config = dict(
    norm='rmsnorm',
    init_std_o=0.00455,
    lr_mult_qkv=0.4,
)
Each number is 500 + 50 x the weight over the matrix's rms, rounded and kept within 0 to 999. Layers, rows and columns count from 0. Numbers have three digits each.

# gate: layer 2 MLP gate, 2304x576, rms 0.0201, rows 660-666, columns 288-431
# up: layer 2 MLP up, 2304x576, rms 0.0196, rows 660-665, columns 288-431
# down: layer 2 MLP down (transposed), 2304x576, rms 0.0181, rows 660-665, columns 288-431
gate660:465477485432466468500471509473513587419475469482475427497502563501460489640498475485579490430467530386435538555484571505438411526478496539435518548533430549451454522500501482452549486568474440481564542441591470438517481469558482428501519525504527592540393541513522489434431471495502410558490520529428539452547452418497497455436524509461433460595540377440512555580501537542524517488598475513464515502488459495505436442544471573488482
up660:450496526481446554577401545454400464485488548422539583501466580504615508498510456408377530547567580480433376475492496534466498493453547535416504461450511550566552423510480536477502497526469572532570411496447557516516538463509532551540462464494503509554486587492435512504539551503503448540533568486388342501464541423491423487450637424497458503617515521514563472562591497440511540461578525562454612488551528554435423495546451481465465
down660:516495445530463579476494454486419478465452417532426483445500530470517493378556425471425478457494462517424444483426408474376509525487392468484498496440460541541478488493462466543471470550489395468584476412531510465421555517498611466491519500570521472474527518540492620376525464458505478512502550531398507501466493401516516470430586491505509449499490551468514515591593428575551506525509475522492480484451542530441553502531400498431516
gate661:481597496509447510450431448552517574537556507419551667539559549472516541555521533503548492480490470504413577387561466473542433409465565519370600510550494436503511474478466526536494480535390418512548515438444497498502514452468487513516488446686497510491494527428432486471461463394432591452474540495526503552506459489563407513592506437524569586526536491479478503464503471518499515526574485470502595486483513547425431501519487457365400
up661:581533466501501662460502580514562499526495494521498441484524489511524514399422517571493580501488428461520422487491507497400503543502466540448476529512494499515464469453480389462525381468499624469443567469547513462479529614462515538410481461470501418418636516434564533374512450421573461514542454449458549547461489557574313556480495584405472426460495505463486453494465425596599416524519533541591510460489507569507477488550436590516416
down661:426471520448522384600520476490497435424429529532460418640490409480526439515460481427512471471547597518529490516468548451517534481508473477582474460515534583541425485513460536488489538445459482529567503498564486505416445461549472463523521525459584500590424472535478237504456491588465438512520561506489446491502528468503667457466539464529539456593562500466537524456471482398424554479420579464383503573534427441545509479525600438529580
gate662:603436430503539491394499484432407517467537495566491519472559430542412523559519519390569478500592460591481465488525510483439488470604504555587523469478461479493473555507488518499395496509522517474488447518496411515450525451453429501501529452450487525490527424384516469512441487426491544569589595510474496534457468553477541545505443522464516556573526492482482500449540425543438443495541433570510500536540569552463496508511545530551509
up662:485445500543541544587414457473508504520531470525467412440544560519444524531549575515531512503471437550418519455448520450423485537513478522422446509445530477545505472520469500526522607474559444499479526497472528470561523542550511410517528462468430454541518469498523508475497485480435537494594478456468501486470491569476507603547516535442449531409453473543531531526554383532564509516498472546480464536477544426500526528460508495477579
down662:487494435390538512497515536456546489500576491521520433501480435505479555425485419487506453450529408437475499472507457510512532423490493491421531587495542533557503488471590532490545396502474426556471538581497526517517525502522492479483541438501491504438509553529475369511489457604484569518463507442478492477520531558599487538435545513465431516486505421478529563459559541492536418453443488490464496442514571543455507500527504521449505
gate663:449509454511542473446553502417508519495505502414471518559514561518484380486498514506543539506515516572492513522436527416374485538388489520456407455517536517494589504542433536456596480495527539467540435429477537584531489541474472544554509520516545437534586464534538483516579503545573524540494453399493440418443429507567433498462613483561460543547524520561622468472558553481470535445486452506428475512496526465412555472462553469504488
up663:497493495472482438511513593509506576550458509501567406506366520537396403496468405574408456532503426548524464589537533479393487449450496545433476540511536470535556500553538539502626531576539508358453470506607534520487499438481476462480520514430543500483537463554473422503563354481462473520440469532533461480577508559558508531507625585526453464535521488512533431598496540446485442424489460436447508521565483431409476521419527426594512
down663:496534525468516483587495461548534539454454574561554479491460498556493465569467457538486561497562538459504490477559532496495482519557473486426512480533464464475569457470416494540517441476534513441435520540488515479542471459502421509500551427518485534517566426557550288502421463462491440477523363454543543510533460472513491624559471592474475553425521480553583534532452463435433470422417443580484567510550465500472446505495459525517447
gate664:534487440548468471427449534506521499436557472472455531548485530447407521448441432506507432535454451519558514466520460501506494480501468534587514470541454475518438562535488450460463430508501548444474497411548550529467505508473502529569484542555510498520499533515504488549467559496502575572545546524559517468478446417473507571545498522454472493594411499578504502435510521591456526446504502515471440515459501445459537482578548597493446
up664:491510485488567463513492596436553450563474550445434519495591465499469495470506462481486493581592406452503614556479559511534515437514659454425529523509483535423476594549524495515521410526545571536496506487536517460523443515566559503470508446519505599484509419584524498522524595546431424495497486519472531516501545474562534539414556496467545474476504498533534506432494462612464413588518533493587482431483498470486486468416508427514549
down664:516526488424516501518523527487533537518490506572541488414500500520446508504454400402447506454463433469477503484541521546524513426376449510497535489475495490517476452397431524469523501511500511474507431441447539506518490529483521523501404469500436448622542518426458533492548467494449560444513453439422511449538461507445525535495487565498491528459512494524450602478464496586568535437476559508487473494520448424445582518575464650501461
gate665:426521496461457473566470562436458603589509441613427505429565568426490521531437473533501581482444522439484519543443512436541441484458381440476499415600423532544540483498503495559559509539574543514435613434415512549549528566418462471500538485456400606504469511527473462535415548523502469584495524455478497466480488506515436463520593510491508578523536477523515465487585477491522482480418508464436532498511563556492559466466517472519465
up665:488556458526359493543543483497524494503433543447416532489423587447460435512586488398497471492517511445474547480515516542445493465431468587559555492577490459515530497464492530497508513573493497484537541434569599457539522387501445539483470475459505485520537616501502589434561590463506600478524396586507521513477457447508518535558500504506527403429539564500419532513477452477455510515510481484519467535535456552517463398514466492482446
down665:514529414550425426472586494471511548469493495511518529387697574526526529538449473520481497501432537488464413454508533489477520530482474574540382492603397498492582491478436429562534504483509597538557494502489481550484521508497495411566447439397452554560469498547506510463455456560408486490481588576505511532486473486557477406593502573522427550494487519489499504449496500494410479466420544470425566476508545531522450456463459463492477
gate666:489574422521503536564444494475528551526501554390548406638470517500380471422407496538548475586428419638417545372507515507526483502488509576426482415514449539511502452600533527495561526513518586479458425453541554575439515517542554581493415490499634477488539479451386481482542527472466382402486496451377499484502487583463491443411548521473488484449505426434525445517500522500503572515400505385548546577542496425475495512474439484439473